Weights of a small transformer language model: biases.
Each number is 50 + 15 x the weight over its row's rms, rounded and kept within 0 to 99. Layers, rows and columns count from 0. The size before them is the row's rms in percent of the matrix's.

# layer 4 MLP down (transposed), 384x96, rms 0.202, rows 104-140, columns 0-95
115:30 58 35 39 71 55 52 44 41 62 54 42 14 62 69 52 80 31 44 58 34 47 48 49 47 32 39 60 29 51 64 36 56 24 35 41 39 50 68 53 54 72 51 74 33 72 40 59 49 33 63 76 56 50 39 77 36 53 58 83 69 55 72 18 69 53 57 52 38 55 73 63 50 48 16 49 48 73 45 31 59 43 59 49 47 12 56 34 70 57 63 41 49 35 48 41
095:39 68 69 39 42 38 42 56 57 56 47 63 41 34 56 58 18 26 54 48 41 56 65 79 50 73 41 50 57 76 25 76 47 39 60 70 23 13 46 36 49 29 47 59 51 41 43 49 41 56 51 63 36 54 56 54 42 43 44 53 85 54 58 35 44 52 55 48 44 99 53 66 52 61 84 46 41 51 56 53 32 19 49 57 72 53 47 39 33 72 43 41 33 42 54 27
105:57 35 68 52 53 19 43 71 52 25 79 67 36 49 48 31 45 68 51 60 56 66 64 23 34 56 18 44 63 81 51 58 23 64 43 64 55 77 67 60 53 43 47 44 42 72 60 26 48 50 36 38 40 52 23 52 45 70 43 52 56 64 65 48 49 34 57 47 59 51 54 39 37 65 78 72 46 41 48 23 41 69 51 21 68 55 34 37 51 70 71 42 27 40 25 50
105:75 46 50 88 69 33 24 23 60 29 60 30 50 40 45 36 44 57 42 45 48 54 67 62 74 49 68 71 60 30 69 48 73 48 62 69 33 55 45 66 54 42 51 43 55 59 55 49 81 48 47 53 69 50 34 39 41 29 45 41 38 35 49 49 15 46 40 72 42 20 86 41 39 51 59 41 54 45 66 71 49 59 33 54 64 47 22 65 71 48 31 62 31 35 31 53
093:51 74 71 69 31 45 70 63 19 15 61 23 52 50 46 46 59 49 37 36 53 71 53 46 59 61 59 72 43 32 55 40 44 47 74 51 48 73 81 50 60 35 01 27 34 33 35 44 70 49 77 85 54 43 55 42 64 51 58 65 73 51 53 49 46 46 45 48 42 55 47 44 39 46 20 57 51 42 46 29 40 78 68 37 53 44 46 42 25 57 42 61 53 64 40 51
086:63 67 41 37 24 67 46 52 46 64 25 47 64 51 70 30 42 67 46 59 48 30 54 61 18 64 49 47 47 34 64 49 56 40 83 53 60 55 48 43 37 74 76 45 65 65 66 65 60 00 44 64 62 67 63 36 34 50 64 41 34 85 39 36 49 44 33 40 43 44 37 63 52 30 34 77 32 60 36 27 49 33 53 59 56 35 39 52 66 43 50 43 38 49 74 66
099:42 47 66 44 76 56 59 56 73 57 15 60 40 46 48 35 25 46 59 56 60 68 52 42 59 62 51 45 46 37 38 74 30 42 61 41 51 41 75 59 38 61 64 58 70 43 40 58 45 34 49 45 46 83 49 38 63 73 59 59 41 45 46 30 38 54 66 55 27 12 56 72 33 44 59 22 58 51 36 20 43 69 66 42 70 72 49 30 04 44 58 53 54 44 40 77
101:50 53 42 47 41 54 34 53 41 53 60 28 51 47 36 36 10 56 49 73 50 45 70 45 38 41 66 25 60 40 52 36 37 67 49 55 64 69 59 67 36 30 53 39 43 50 48 47 70 48 83 02 65 70 37 77 53 55 66 22 55 49 28 43 47 46 25 58 61 46 58 46 22 59 48 45 34 85 51 61 60 63 42 58 36 73 34 59 45 87 65 48 56 55 67 52
098:55 29 42 47 65 19 72 48 40 50 52 60 75 64 15 71 45 50 52 46 52 43 60 55 49 74 54 61 49 39 72 12 39 66 43 44 58 57 46 22 52 53 70 59 60 66 45 46 57 53 23 66 43 48 63 38 34 45 77 55 44 81 45 30 28 32 46 38 44 64 71 29 54 58 53 74 72 44 69 48 36 43 56 65 68 51 33 60 23 28 13 47 48 57 45 53
088:39 19 75 49 72 55 52 40 76 28 25 59 56 29 30 54 23 37 44 69 39 43 44 63 63 39 29 47 59 66 67 30 23 64 27 43 59 45 38 48 52 57 68 56 49 60 69 65 82 42 32 36 51 42 29 73 41 24 57 64 34 63 63 58 63 56 30 73 59 61 52 54 30 60 78 45 60 52 44 38 62 43 50 59 52 40 67 10 59 46 48 60 60 55 52 28
099:53 38 52 71 80 47 36 39 34 56 46 63 40 55 48 37 44 67 51 13 35 42 43 46 53 71 34 77 38 68 62 33 46 60 83 48 23 30 59 31 46 52 63 38 63 47 54 19 46 32 66 57 26 67 47 52 48 58 65 33 50 55 50 78 38 47 59 59 74 52 48 62 31 58 60 49 56 84 54 59 17 64 88 56 50 50 28 33 24 35 53 52 51 55 54 47
101:62 58 21 60 17 46 20 87 64 35 54 63 49 57 49 51 32 52 43 48 58 62 39 80 38 46 46 30 57 46 17 47 41 48 32 56 54 45 14 75 40 47 40 65 63 55 56 67 71 46 73 40 82 67 40 38 60 52 23 45 55 35 44 47 33 37 32 51 46 42 72 76 54 41 57 71 45 69 51 29 72 37 36 27 64 70 46 52 65 56 53 50 53 33 58 48
095:56 39 48 41 22 35 51 70 63 36 65 65 52 50 45 22 65 57 48 44 49 52 49 34 43 46 95 85 27 50 74 48 72 43 63 62 47 54 29 50 57 81 51 68 45 21 52 35 57 30 49 35 32 47 46 43 51 39 48 62 58 34 63 64 56 14 31 78 53 43 57 60 49 29 36 32 43 53 54 63 70 82 51 44 54 37 46 42 50 32 69 46 86 49 47 51
057:74 57 56 41 57 45 45 62 44 43 34 56 36 30 49 49 52 67 72 35 41 38 37 40 45 55 43 55 51 74 62 46 42 37 24 26 45 52 42 51 38 30 48 41 67 65 60 67 31 35 70 38 92 18 36 52 48 28 75 33 28 77 63 55 30 83 79 47 24 60 50 63 46 50 47 66 42 34 51 69 55 26 65 42 72 48 54 34 51 70 76 57 51 40 47 55
103:41 31 49 49 48 71 51 52 36 45 26 53 38 56 59 41 52 49 37 38 43 48 83 96 27 52 34 55 37 48 43 72 46 49 38 84 43 69 40 36 72 56 38 58 56 48 65 65 44 49 39 35 31 25 43 48 29 29 76 59 66 40 65 67 61 44 55 35 31 34 37 72 55 60 30 78 45 61 68 44 65 27 71 66 57 29 50 67 61 24 36 64 54 50 33 42
096:74 37 80 35 45 73 60 59 68 48 34 21 48 16 62 46 73 42 62 32 42 41 35 46 33 56 51 47 56 57 42 77 42 45 53 54 55 18 41 63 57 29 36 42 59 24 58 75 52 49 40 84 35 78 59 58 52 48 27 50 55 72 58 43 34 39 42 68 61 58 42 45 39 39 49 25 57 54 55 68 59 50 53 16 45 69 71 53 60 19 61 48 64 61 28 55
111:53 53 79 53 46 45 42 54 60 50 68 51 32 62 82 33 67 52 34 50 41 26 63 38 28 67 48 47 69 56 65 65 73 22 59 59 83 43 82 60 56 50 35 54 55 34 54 21 32 46 54 61 44 74 60 49 49 62 67 14 35 38 27 36 52 78 60 46 57 60 32 69 48 69 10 43 30 51 23 57 36 55 46 47 49 54 46 51 45 32 43 47 46 57 32 38
117:42 51 39 38 48 44 51 53 67 32 58 30 70 68 38 50 76 38 43 70 68 57 52 48 42 76 77 31 49 50 28 55 42 75 64 52 47 77 51 91 65 26 76 39 89 32 58 48 38 39 50 29 60 34 21 46 26 64 46 20 44 57 45 42 64 28 28 66 59 48 42 42 42 54 50 36 67 36 35 53 59 47 67 47 32 51 50 35 51 36 56 40 79 51 55 47
098:63 47 49 56 67 46 56 60 64 52 32 71 31 48 60 45 55 39 75 37 32 58 39 69 43 85 62 48 57 45 41 69 68 34 66 66 44 60 50 56 74 54 28 53 51 65 44 55 52 22 63 46 45 23 46 63 21 87 25 54 65 57 49 68 13 59 40 69 47 45 43 41 43 67 50 50 30 48 82 64 34 39 64 53 47 27 37 38 49 37 28 25 40 48 23 66
096:43 82 35 39 49 57 53 55 34 59 49 64 55 25 56 58 67 70 74 37 28 63 37 67 56 58 25 70 26 73 36 55 66 61 60 75 53 45 60 70 23 68 54 36 38 48 46 49 27 49 38 54 50 31 44 42 63 68 53 45 50 55 55 55 21 66 39 42 90 43 59 40 32 35 14 50 79 47 59 55 40 39 59 55 64 43 37 28 38 61 19 50 65 49 33 41
105:67 40 42 34 67 62 34 55 66 52 59 60 55 77 33 36 56 61 36 60 70 67 56 49 33 41 32 39 42 33 28 58 68 37 50 44 62 02 78 54 61 52 66 52 23 56 48 51 51 78 70 50 53 51 34 16 55 32 51 78 26 31 54 57 41 24 36 69 68 42 46 44 59 52 63 80 62 41 46 89 38 44 32 57 49 52 65 40 48 47 44 60 46 62 44 46
122:52 72 47 50 22 52 47 68 52 52 80 67 32 28 46 63 52 33 33 54 48 63 48 35 60 42 36 41 48 62 65 46 27 44 64 48 48 25 57 34 45 64 51 25 70 46 61 41 78 31 53 25 44 22 55 71 33 59 26 64 74 59 60 35 42 44 52 59 46 23 61 25 65 35 74 31 44 75 82 44 46 66 49 73 70 42 56 54 29 50 65 37 37 63 62 64
106:34 50 31 42 58 66 58 42 57 85 45 32 62 33 41 56 46 77 49 28 34 39 48 49 58 62 50 42 41 45 44 57 25 63 46 58 60 49 40 38 32 47 54 52 49 64 26 77 36 45 77 42 37 42 56 72 64 75 48 60 80 52 26 36 46 40 02 40 61 40 57 54 50 72 44 46 39 35 72 77 59 52 62 31 46 63 35 45 45 62 59 35 86 55 64 20
107:21 42 44 53 75 55 53 34 58 51 35 53 61 46 32 31 74 81 41 37 42 69 37 62 44 34 54 47 48 46 53 81 43 39 46 72 40 54 69 28 58 66 60 52 47 58 41 57 37 60 76 34 55 63 51 69 48 51 83 49 52 50 65 49 35 51 54 56 48 11 44 33 70 61 32 33 55 48 44 21 37 55 43 40 31 67 66 48 72 68 45 79 56 05 46 39
109:43 66 31 45 72 32 55 59 79 75 46 52 61 64 57 71 61 47 63 25 52 33 37 42 50 72 45 64 27 39 28 38 58 46 31 41 54 48 49 59 31 77 46 35 65 49 57 81 49 29 67 40 44 48 35 67 74 33 32 60 40 50 56 35 60 60 72 39 41 29 90 44 26 54 53 33 42 29 63 43 56 64 44 32 48 54 49 50 45 69 24 25 54 41 68 79
102:62 39 45 64 43 66 39 62 33 31 60 44 49 43 25 60 48 53 45 69 45 72 56 52 34 59 54 68 65 34 55 60 61 53 59 70 43 41 32 42 51 46 27 34 47 02 82 56 56 38 42 56 55 44 62 53 42 67 51 51 50 81 49 48 84 26 50 55 35 24 19 30 78 65 34 39 59 58 45 43 56 55 43 38 42 58 63 55 61 61 36 68 10 29 62 73
107:33 61 35 51 54 25 39 51 64 38 52 50 51 58 58 66 38 44 63 73 58 52 27 49 63 85 53 82 33 41 53 54 58 41 36 58 74 63 49 37 82 52 49 36 42 56 66 46 60 39 45 76 85 48 33 28 57 54 17 52 41 31 53 77 57 31 76 45 34 48 57 51 47 42 34 48 51 40 28 25 69 72 40 27 30 64 39 63 62 30 52 70 51 67 32 39
104:62 36 36 57 55 58 35 85 47 55 25 34 45 79 45 52 65 63 63 76 45 64 75 53 31 35 38 46 41 40 39 50 56 53 66 52 59 57 51 47 35 47 55 44 55 64 32 49 33 39 59 52 56 55 32 73 52 54 31 66 48 72 56 42 36 30 63 74 53 18 52 16 40 82 67 71 38 63 54 46 45 64 51 39 38 66 36 23 32 71 64 54 74 22 35 26
103:59 41 73 75 43 29 50 74 28 43 29 62 48 80 53 33 48 28 37 42 39 29 64 36 42 60 46 39 45 56 46 47 35 37 29 51 61 36 44 63 37 33 56 82 40 55 57 72 49 57 57 84 42 53 38 62 67 72 49 84 48 77 57 45 37 60 44 48 57 22 31 60 11 64 42 42 74 44 64 41 50 27 54 54 46 58 54 45 56 36 35 63 37 79 46 67
088:45 29 43 55 71 54 62 26 43 60 42 65 59 61 28 97 66 39 35 41 63 46 52 64 58 41 67 39 49 52 82 49 64 58 45 64 47 55 53 77 47 38 48 48 49 31 36 85 67 48 33 46 28 56 09 34 45 35 53 47 32 48 50 50 28 70 26 27 70 57 70 42 57 53 27 35 44 26 51 81 57 64 70 63 41 51 73 45 48 46 58 42 62 40 49 55
101:20 59 65 25 44 60 44 72 49 34 72 47 60 60 70 64 55 45 53 56 51 77 46 51 01 74 39 55 37 67 48 44 52 44 43 60 34 74 71 72 51 41 43 78 33 49 40 42 65 64 58 29 37 31 59 33 43 60 35 40 41 46 39 35 82 53 59 51 38 61 56 45 48 36 18 35 38 60 44 64 36 35 63 49 38 64 65 57 65 61 39 65 30 24 76 49
105:39 41 26 45 42 53 53 31 78 74 40 39 11 35 53 45 56 80 37 73 21 50 40 61 66 31 30 52 75 46 83 71 72 52 40 39 44 45 19 65 39 57 40 59 43 30 35 65 41 60 57 17 23 57 55 40 82 42 33 57 44 27 49 61 51 72 61 58 56 48 58 50 52 69 55 51 28 71 42 53 51 43 61 68 51 34 51 65 55 55 55 46 53 58 42 40
085:61 63 54 64 70 23 52 61 40 62 68 41 28 36 38 55 16 36 43 52 45 39 64 53 52 62 45 55 93 54 36 25 40 47 50 55 55 39 69 03 49 51 63 53 39 42 47 59 56 43 69 57 28 30 35 70 32 51 31 63 47 44 65 67 46 53 31 70 44 48 37 48 79 47 70 72 37 61 24 48 47 56 17 47 31 42 63 63 73 56 66 60 59 31 44 60
092:44 48 38 22 53 43 76 51 51 42 60 43 54 24 25 34 43 31 52 52 59 25 44 66 54 25 42 42 69 46 65 57 36 60 49 60 64 83 42 60 39 78 38 59 56 35 59 64 50 86 39 59 24 56 32 57 70 62 58 58 49 82 60 65 31 25 33 64 47 69 44 18 62 46 27 36 45 64 41 53 60 37 31 44 49 45 69 48 67 36 48 37 50 81 71 45
112:71 37 33 41 39 64 34 55 22 47 37 46 25 50 47 47 45 07 42 29 68 59 32 73 43 39 53 49 34 41 55 70 38 34 58 52 67 69 58 58 26 71 44 39 68 38 20 66 18 47 68 62 43 45 60 52 58 35 82 40 68 62 55 38 65 58 49 60 73 54 72 39 43 42 77 75 68 48 66 41 51 38 45 57 41 81 62 39 40 56 59 38 67 41 58 44
108:33 50 36 41 67 39 36 41 48 43 83 60 48 24 67 14 41 43 42 54 62 39 32 57 50 36 57 33 52 49 32 52 54 63 65 50 48 52 44 43 55 50 70 39 28 64 54 47 58 47 32 31 36 40 43 56 78 33 38 72 18 79 74 42 72 84 64 59 42 17 61 83 55 47 59 81 50 35 63 37 60 34 47 36 79 49 45 48 61 67 43 46 41 39 40 51
092:60 57 43 61 46 28 74 53 50 72 64 58 36 26 36 65 40 54 61 41 42 49 34 51 59 52 68 51 47 39 22 40 19 39 67 67 61 55 49 21 48 62 40 67 61 65 64 53 30 37 61 24 64 63 76 69 69 75 47 42 36 36 32 60 73 40 50 63 24 39 38 32 21 26 57 48 56 42 22 66 50 57 59 69 60 48 54 58 70 25 52 81 61 53 39 35
# layer 4 MLP up, 384x96, rms 0.217, rows 105-140, columns 0-95
091:43 54 38 32 48 38 43 26 52 38 69 39 74 48 40 51 65 69 02 52 65 51 47 49 58 61 20 44 46 55 58 66 52 59 43 51 55 58 55 70 24 57 75 34 66 27 55 48 27 61 25 61 38 52 60 47 71 29 54 52 53 31 35 60 46 40 31 58 49 50 48 50 58 58 32 48 17 76 53 54 67 43 59 46 58 41 96 50 48 67 37 70 74 72 39 29
100:68 57 60 53 39 42 24 52 52 48 47 43 59 49 14 39 55 40 43 41 71 80 49 48 46 52 47 76 40 54 53 27 65 43 60 47 70 30 58 60 29 54 60 41 22 77 63 56 41 40 57 59 36 36 38 29 63 68 40 70 41 74 14 58 54 50 60 32 31 32 32 32 71 56 69 61 74 56 63 31 65 48 26 43 56 76 59 33 65 54 53 70 51 29 23 52
107:42 49 49 27 36 55 51 55 37 55 68 30 47 53 65 56 87 09 83 40 61 44 58 49 55 43 50 71 39 55 54 60 20 73 58 42 34 49 26 45 52 40 51 36 42 54 71 50 31 65 56 46 19 78 43 67 52 77 31 50 62 22 55 62 83 44 34 51 34 75 48 58 51 42 79 54 44 44 53 38 74 42 39 43 76 46 55 59 64 53 39 41 35 60 37 36
097:49 57 52 78 33 54 59 60 57 53 45 52 64 43 54 41 44 54 31 73 49 57 47 55 44 29 85 66 52 55 56 62 65 33 71 27 43 46 31 30 39 40 51 14 20 59 72 44 70 64 57 56 42 58 42 46 71 47 29 81 54 36 75 56 50 33 70 51 28 23 64 41 63 51 48 78 27 44 25 61 55 55 41 65 59 15 58 70 37 70 35 61 48 57 61 57
088:64 15 57 52 42 54 61 56 42 36 29 42 49 29 46 61 59 35 43 49 58 77 34 81 40 41 43 42 33 45 65 45 69 10 23 68 44 67 55 46 40 36 68 48 44 35 59 63 53 97 75 44 49 32 41 78 62 63 40 40 65 40 68 55 46 41 52 47 58 48 31 51 40 57 79 50 52 65 41 63 66 51 55 49 19 62 22 36 47 62 79 52 53 38 51 55
091:73 53 31 32 63 51 64 64 51 45 77 50 36 26 69 56 54 40 40 63 44 32 63 40 40 59 75 65 48 48 47 72 62 42 56 62 41 50 56 48 73 35 52 32 77 66 39 24 42 40 59 28 46 50 60 53 37 18 47 36 36 33 34 74 72 35 56 54 49 64 64 30 67 68 50 36 44 61 52 41 41 32 24 34 48 56 64 62 28 59 49 75 29 92 71 36
097:71 54 28 49 43 36 55 53 65 61 36 47 31 58 76 56 86 48 54 45 30 54 51 51 69 62 62 81 55 54 49 56 17 18 32 52 38 52 47 44 47 53 53 45 27 55 35 47 52 69 24 42 37 45 38 39 56 39 24 69 47 49 63 46 40 70 49 55 58 43 63 56 61 68 66 53 37 31 48 09 29 32 73 48 56 41 43 63 66 80 47 26 37 37 85 38
098:67 80 34 33 39 62 52 54 54 48 29 35 72 61 60 71 41 51 38 66 45 68 53 48 34 39 45 52 59 41 56 64 46 49 52 53 71 51 65 49 52 58 51 52 33 32 72 33 33 44 49 07 50 35 58 72 60 44 39 15 47 53 38 47 72 60 95 72 56 56 34 60 78 58 50 48 63 46 69 19 42 44 50 30 40 46 46 33 49 54 65 66 42 65 31 14
094:55 57 46 43 50 51 59 43 61 64 56 33 23 53 65 35 71 59 34 62 46 29 47 45 24 19 72 71 64 58 43 58 72 28 48 70 70 71 48 69 42 53 71 71 59 28 54 42 35 63 37 46 58 58 49 46 68 68 25 62 53 50 34 60 42 57 57 58 41 60 66 75 59 57 31 45 26 51 57 54 43 33 75 37 55 62 25 49 39 45 26 39 37 65 00 58
110:25 52 51 45 18 50 37 66 45 55 36 25 66 55 66 45 43 51 47 46 39 48 57 78 36 42 91 41 29 45 49 34 58 33 52 47 72 55 11 50 43 60 44 34 57 28 56 32 64 58 59 71 60 42 70 94 43 24 53 61 49 67 45 62 61 52 57 64 60 52 37 39 71 50 50 63 47 41 38 70 53 53 52 47 54 49 63 82 64 14 46 48 75 43 43 28
101:39 47 55 61 65 42 67 33 15 81 47 46 27 65 42 38 59 36 53 32 53 47 60 43 55 70 88 65 51 44 56 53 68 74 32 65 25 25 53 57 50 85 50 53 36 41 58 18 73 25 59 73 46 56 45 48 45 34 54 42 36 66 29 53 57 22 49 90 74 70 51 43 55 55 37 36 48 45 54 59 41 57 52 52 56 41 35 50 44 35 44 50 30 42 54 75
103:39 43 54 61 62 50 36 39 57 52 80 61 43 71 51 59 32 46 54 53 46 25 37 71 45 28 50 46 48 53 39 51 55 53 48 61 47 52 61 32 29 44 67 39 45 58 33 71 39 76 34 56 17 54 40 39 86 47 18 55 32 48 38 39 71 45 60 49 31 74 80 60 45 48 26 72 41 30 28 50 52 19 73 42 78 58 62 45 43 66 38 66 46 79 49 71
045:31 61 40 41 42 23 40 55 78 45 32 58 33 71 42 31 50 63 49 44 53 31 50 66 66 58 62 36 67 41 43 48 43 60 45 64 49 74 63 55 50 33 62 58 48 39 37 43 64 37 60 57 27 35 68 46 58 56 30 53 57 50 32 37 48 28 68 44 82 45 31 52 40 33 24 88 62 48 92 61 75 67 22 72 76 31 47 52 65 51 53 52 42 49 30 31
107:34 51 24 50 44 70 36 56 72 69 44 51 75 65 49 58 66 60 52 56 43 64 46 53 50 58 45 54 46 36 46 71 45 33 54 25 37 46 27 58 53 70 61 46 48 41 60 48 34 55 56 68 25 14 76 67 68 18 49 27 70 45 57 67 43 53 87 55 52 38 45 54 60 00 61 59 15 43 57 52 41 64 61 58 55 44 63 67 44 38 56 54 46 40 36 78
100:20 35 55 51 60 56 18 86 53 36 74 55 40 49 61 39 43 56 54 84 62 31 60 64 53 16 65 36 65 35 30 42 60 41 55 42 39 64 79 37 49 58 48 74 43 52 33 71 33 39 40 56 37 32 72 69 61 68 45 38 43 50 73 85 41 60 74 25 43 41 44 51 42 50 72 35 63 28 51 48 39 32 61 35 52 63 51 34 48 59 69 33 57 43 45 54
100:74 76 22 63 38 43 28 49 62 44 31 58 50 63 20 52 51 56 33 59 41 59 47 45 70 51 49 71 24 53 82 54 54 65 23 43 28 49 41 43 38 50 32 53 14 49 55 53 80 43 43 35 52 40 42 54 49 34 39 69 48 75 45 60 19 45 60 53 39 71 53 31 54 61 76 62 68 59 70 41 56 33 40 73 36 39 51 76 71 45 71 37 42 29 43 51
113:58 63 36 64 31 65 27 55 50 48 42 13 43 53 53 43 62 57 23 56 58 45 59 57 52 52 47 42 45 41 52 77 40 75 69 39 26 31 60 45 54 48 60 63 48 60 57 46 48 28 41 43 59 53 14 56 37 39 43 49 55 58 52 20 50 88 73 46 65 52 62 74 40 56 49 37 58 74 41 42 47 80 12 75 45 54 44 55 32 86 72 66 41 53 75 55
095:31 45 46 43 49 50 54 46 37 74 60 51 47 42 57 47 80 50 85 38 47 69 37 43 51 39 39 56 49 23 24 71 19 57 56 46 51 43 73 44 47 41 10 71 56 51 39 54 41 29 34 82 32 57 51 72 47 56 44 53 55 48 59 69 72 39 65 10 45 60 48 63 52 61 51 69 74 43 57 32 46 61 52 52 74 77 34 72 42 35 56 50 67 23 33 52
104:64 44 47 52 34 42 35 54 49 24 65 28 37 50 47 55 38 40 51 51 58 34 38 88 48 74 51 58 32 69 83 63 76 58 48 39 49 29 53 30 52 34 49 60 30 45 55 50 37 60 34 44 34 96 50 69 68 48 41 32 59 41 62 51 67 74 45 37 60 68 54 27 62 44 33 73 77 53 50 24 61 75 61 62 50 50 37 42 39 21 30 60 46 53 34 40
101:65 45 53 62 76 67 48 62 39 39 62 12 31 53 49 46 63 50 51 40 99 60 48 20 54 41 56 73 75 02 33 37 50 44 56 52 37 40 49 71 57 38 63 70 25 49 34 59 65 43 32 28 29 41 68 37 55 78 34 46 30 57 56 34 45 38 33 43 39 60 57 59 61 74 60 49 61 48 77 49 63 50 63 56 44 58 57 63 46 46 51 55 46 30 53 51
104:51 35 47 41 58 38 17 58 49 48 68 58 52 61 65 58 46 52 42 45 59 03 37 56 42 59 35 55 62 66 37 53 32 75 70 48 47 45 43 58 50 57 59 48 44 58 99 47 41 61 37 60 41 35 61 62 31 33 46 31 48 64 54 29 78 55 54 39 70 99 56 66 47 46 58 31 62 53 39 52 39 35 71 34 38 77 50 53 34 40 44 30 35 64 58 50
105:48 69 42 36 45 45 55 53 45 45 46 49 85 57 20 69 59 56 60 54 72 20 61 51 71 56 27 47 43 23 41 39 72 55 37 39 17 41 29 56 85 37 30 55 53 44 52 35 56 50 35 34 58 72 31 52 48 36 44 50 37 62 40 52 43 47 52 70 46 43 51 41 44 56 27 67 66 70 44 12 47 63 57 68 59 72 73 32 69 32 73 45 34 52 53 78
100:80 73 12 54 52 50 37 62 56 39 62 50 44 33 72 75 31 31 34 52 81 49 30 45 73 46 64 40 61 36 58 32 57 39 30 67 67 47 29 79 52 45 50 44 29 46 49 37 43 61 40 45 50 56 48 47 36 40 40 50 56 64 44 35 55 49 48 65 31 74 65 67 48 30 47 55 61 42 50 56 96 67 57 39 74 45 49 48 62 16 58 29 21 64 47 49
099:39 51 36 19 77 52 41 68 38 82 34 74 19 64 53 62 23 23 37 45 56 43 59 35 22 42 73 42 64 49 62 55 66 54 61 49 58 34 47 61 37 39 46 49 61 60 66 36 38 50 55 49 25 54 57 64 36 30 67 57 74 52 71 53 39 65 75 66 44 77 52 57 66 53 36 39 31 48 45 32 49 57 58 48 47 68 50 40 11 47 64 32 71 67 31 58
101:44 19 52 75 34 53 45 40 60 57 45 49 37 65 49 48 48 37 47 24 77 68 32 56 43 46 57 42 66 50 66 50 64 63 36 77 46 50 61 50 45 57 59 29 53 46 61 26 19 54 33 48 72 48 50 47 55 41 21 38 63 43 65 56 35 50 64 32 72 22 47 59 91 50 38 43 67 40 53 30 36 59 50 36 45 98 58 58 55 76 40 62 62 22 59 61
109:35 33 57 60 46 64 46 42 62 33 28 46 50 69 45 45 32 41 65 40 66 43 35 96 39 62 48 72 73 38 44 27 86 54 41 29 56 66 42 37 40 66 46 31 76 71 49 51 39 63 33 24 42 50 41 29 45 51 34 48 62 38 82 61 64 70 58 44 64 50 68 59 69 55 51 31 62 50 52 48 50 59 43 26 59 63 62 39 35 62 10 72 38 42 58 46
102:73 63 59 75 47 49 38 61 47 59 61 49 52 40 20 46 33 16 61 28 50 45 58 61 43 32 69 40 77 58 44 39 55 72 35 65 64 58 52 55 54 43 39 51 34 42 71 48 65 22 48 55 37 27 44 68 53 53 36 31 54 42 28 53 66 31 55 49 73 99 41 38 61 69 65 24 58 74 63 47 25 43 53 43 72 66 45 49 13 52 33 50 50 47 51 51
100:17 49 66 46 41 51 59 58 72 60 55 49 46 55 80 37 79 28 47 44 49 80 36 41 28 35 56 45 24 58 51 70 38 63 59 24 53 69 74 65 60 22 40 35 39 68 42 68 29 59 52 43 70 61 46 71 38 38 47 38 65 30 51 66 66 82 73 31 56 40 44 37 20 52 71 25 50 63 44 56 50 55 49 54 40 44 52 40 85 42 39 41 44 53 57 44
085:82 70 36 69 53 64 38 56 45 49 38 26 26 54 47 11 59 30 74 63 44 46 56 42 59 61 75 83 59 41 25 50 44 25 57 52 68 38 46 50 68 77 64 45 35 51 56 31 52 42 68 35 61 44 33 23 62 46 48 50 59 28 55 37 47 46 73 73 46 45 43 57 30 70 65 71 67 64 57 49 28 46 54 57 55 39 44 65 52 41 35 56 24 38 62 18
102:35 29 52 16 54 42 36 46 47 56 86 57 57 41 48 63 53 64 42 74 55 68 58 49 81 69 39 34 32 55 55 38 75 21 54 48 54 44 72 47 62 53 61 50 63 67 66 46 99 44 58 38 21 23 50 44 45 20 37 58 68 45 46 55 57 45 56 46 56 47 25 48 31 84 42 48 44 34 44 62 54 34 45 77 41 62 39 39 57 46 67 47 33 47 47 71
101:31 46 51 58 35 61 53 46 63 69 76 52 40 75 54 57 49 37 26 41 54 62 39 75 59 32 56 53 90 41 45 40 39 66 29 46 56 36 46 39 49 47 45 86 71 48 72 35 27 33 75 31 14 60 48 48 68 78 54 41 45 41 41 73 51 52 27 54 58 51 59 33 42 55 32 60 50 61 62 41 71 20 24 35 55 76 53 51 47 55 58 53 39 30 36 67
083:71 41 52 35 47 89 69 44 31 38 49 61 68 70 37 82 66 40 53 50 68 67 33 47 31 46 57 38 35 32 48 47 79 66 64 44 55 49 54 72 61 48 86 67 45 44 41 60 52 74 43 55 58 67 29 41 74 62 58 23 52 44 28 49 59 56 25 45 40 38 47 38 56 47 50 44 65 41 62 26 58 60 07 69 36 38 40 32 36 30 61 66 62 45 46 59
093:51 23 49 81 56 48 43 79 37 28 44 54 39 77 28 52 50 44 56 39 37 64 46 84 47 51 39 55 55 39 36 53 51 33 48 36 42 42 51 38 59 72 54 36 48 71 57 51 44 33 47 57 51 73 64 32 41 33 28 39 57 57 66 34 64 42 45 22 31 56 57 39 41 66 76 59 62 57 79 67 62 32 50 74 34 29 47 52 78 40 70 43 35 33 51 96
110:62 68 36 23 55 47 47 33 30 47 35 58 52 57 18 51 52 64 44 66 55 41 63 50 46 35 57 66 30 25 55 32 43 72 76 91 45 59 13 70 48 69 45 43 70 59 57 45 63 50 37 53 53 64 71 54 67 47 56 44 77 60 51 64 23 49 79 68 38 34 66 62 55 80 35 48 56 46 63 64 25 41 42 36 36 36 68 65 22 54 48 41 36 57 49 46
105:95 46 72 62 36 57 34 51 28 42 31 38 34 56 39 41 60 48 55 42 57 36 46 68 89 47 45 49 69 67 36 36 50 35 58 59 44 39 60 44 57 49 72 46 37 60 33 28 55 48 52 51 38 73 50 46 52 51 18 68 53 28 39 64 64 37 68 55 30 73 47 14 56 55 47 76 52 69 54 41 40 41 55 30 69 68 54 86 41 44 63 37 37 32 46 72
098:43 38 45 46 66 71 70 35 25 58 46 34 47 55 53 44 27 50 47 26 34 74 34 45 81 61 65 60 45 49 21 62 50 54 42 41 26 76 67 62 76 11 39 75 52 39 64 56 39 51 43 68 68 52 72 45 59 42 65 52 64 32 44 74 46 53 60 13 33 41 57 72 47 69 53 68 53 40 44 38 55 53 31 53 27 64 57 36 37 21 50 45 53 73 41 56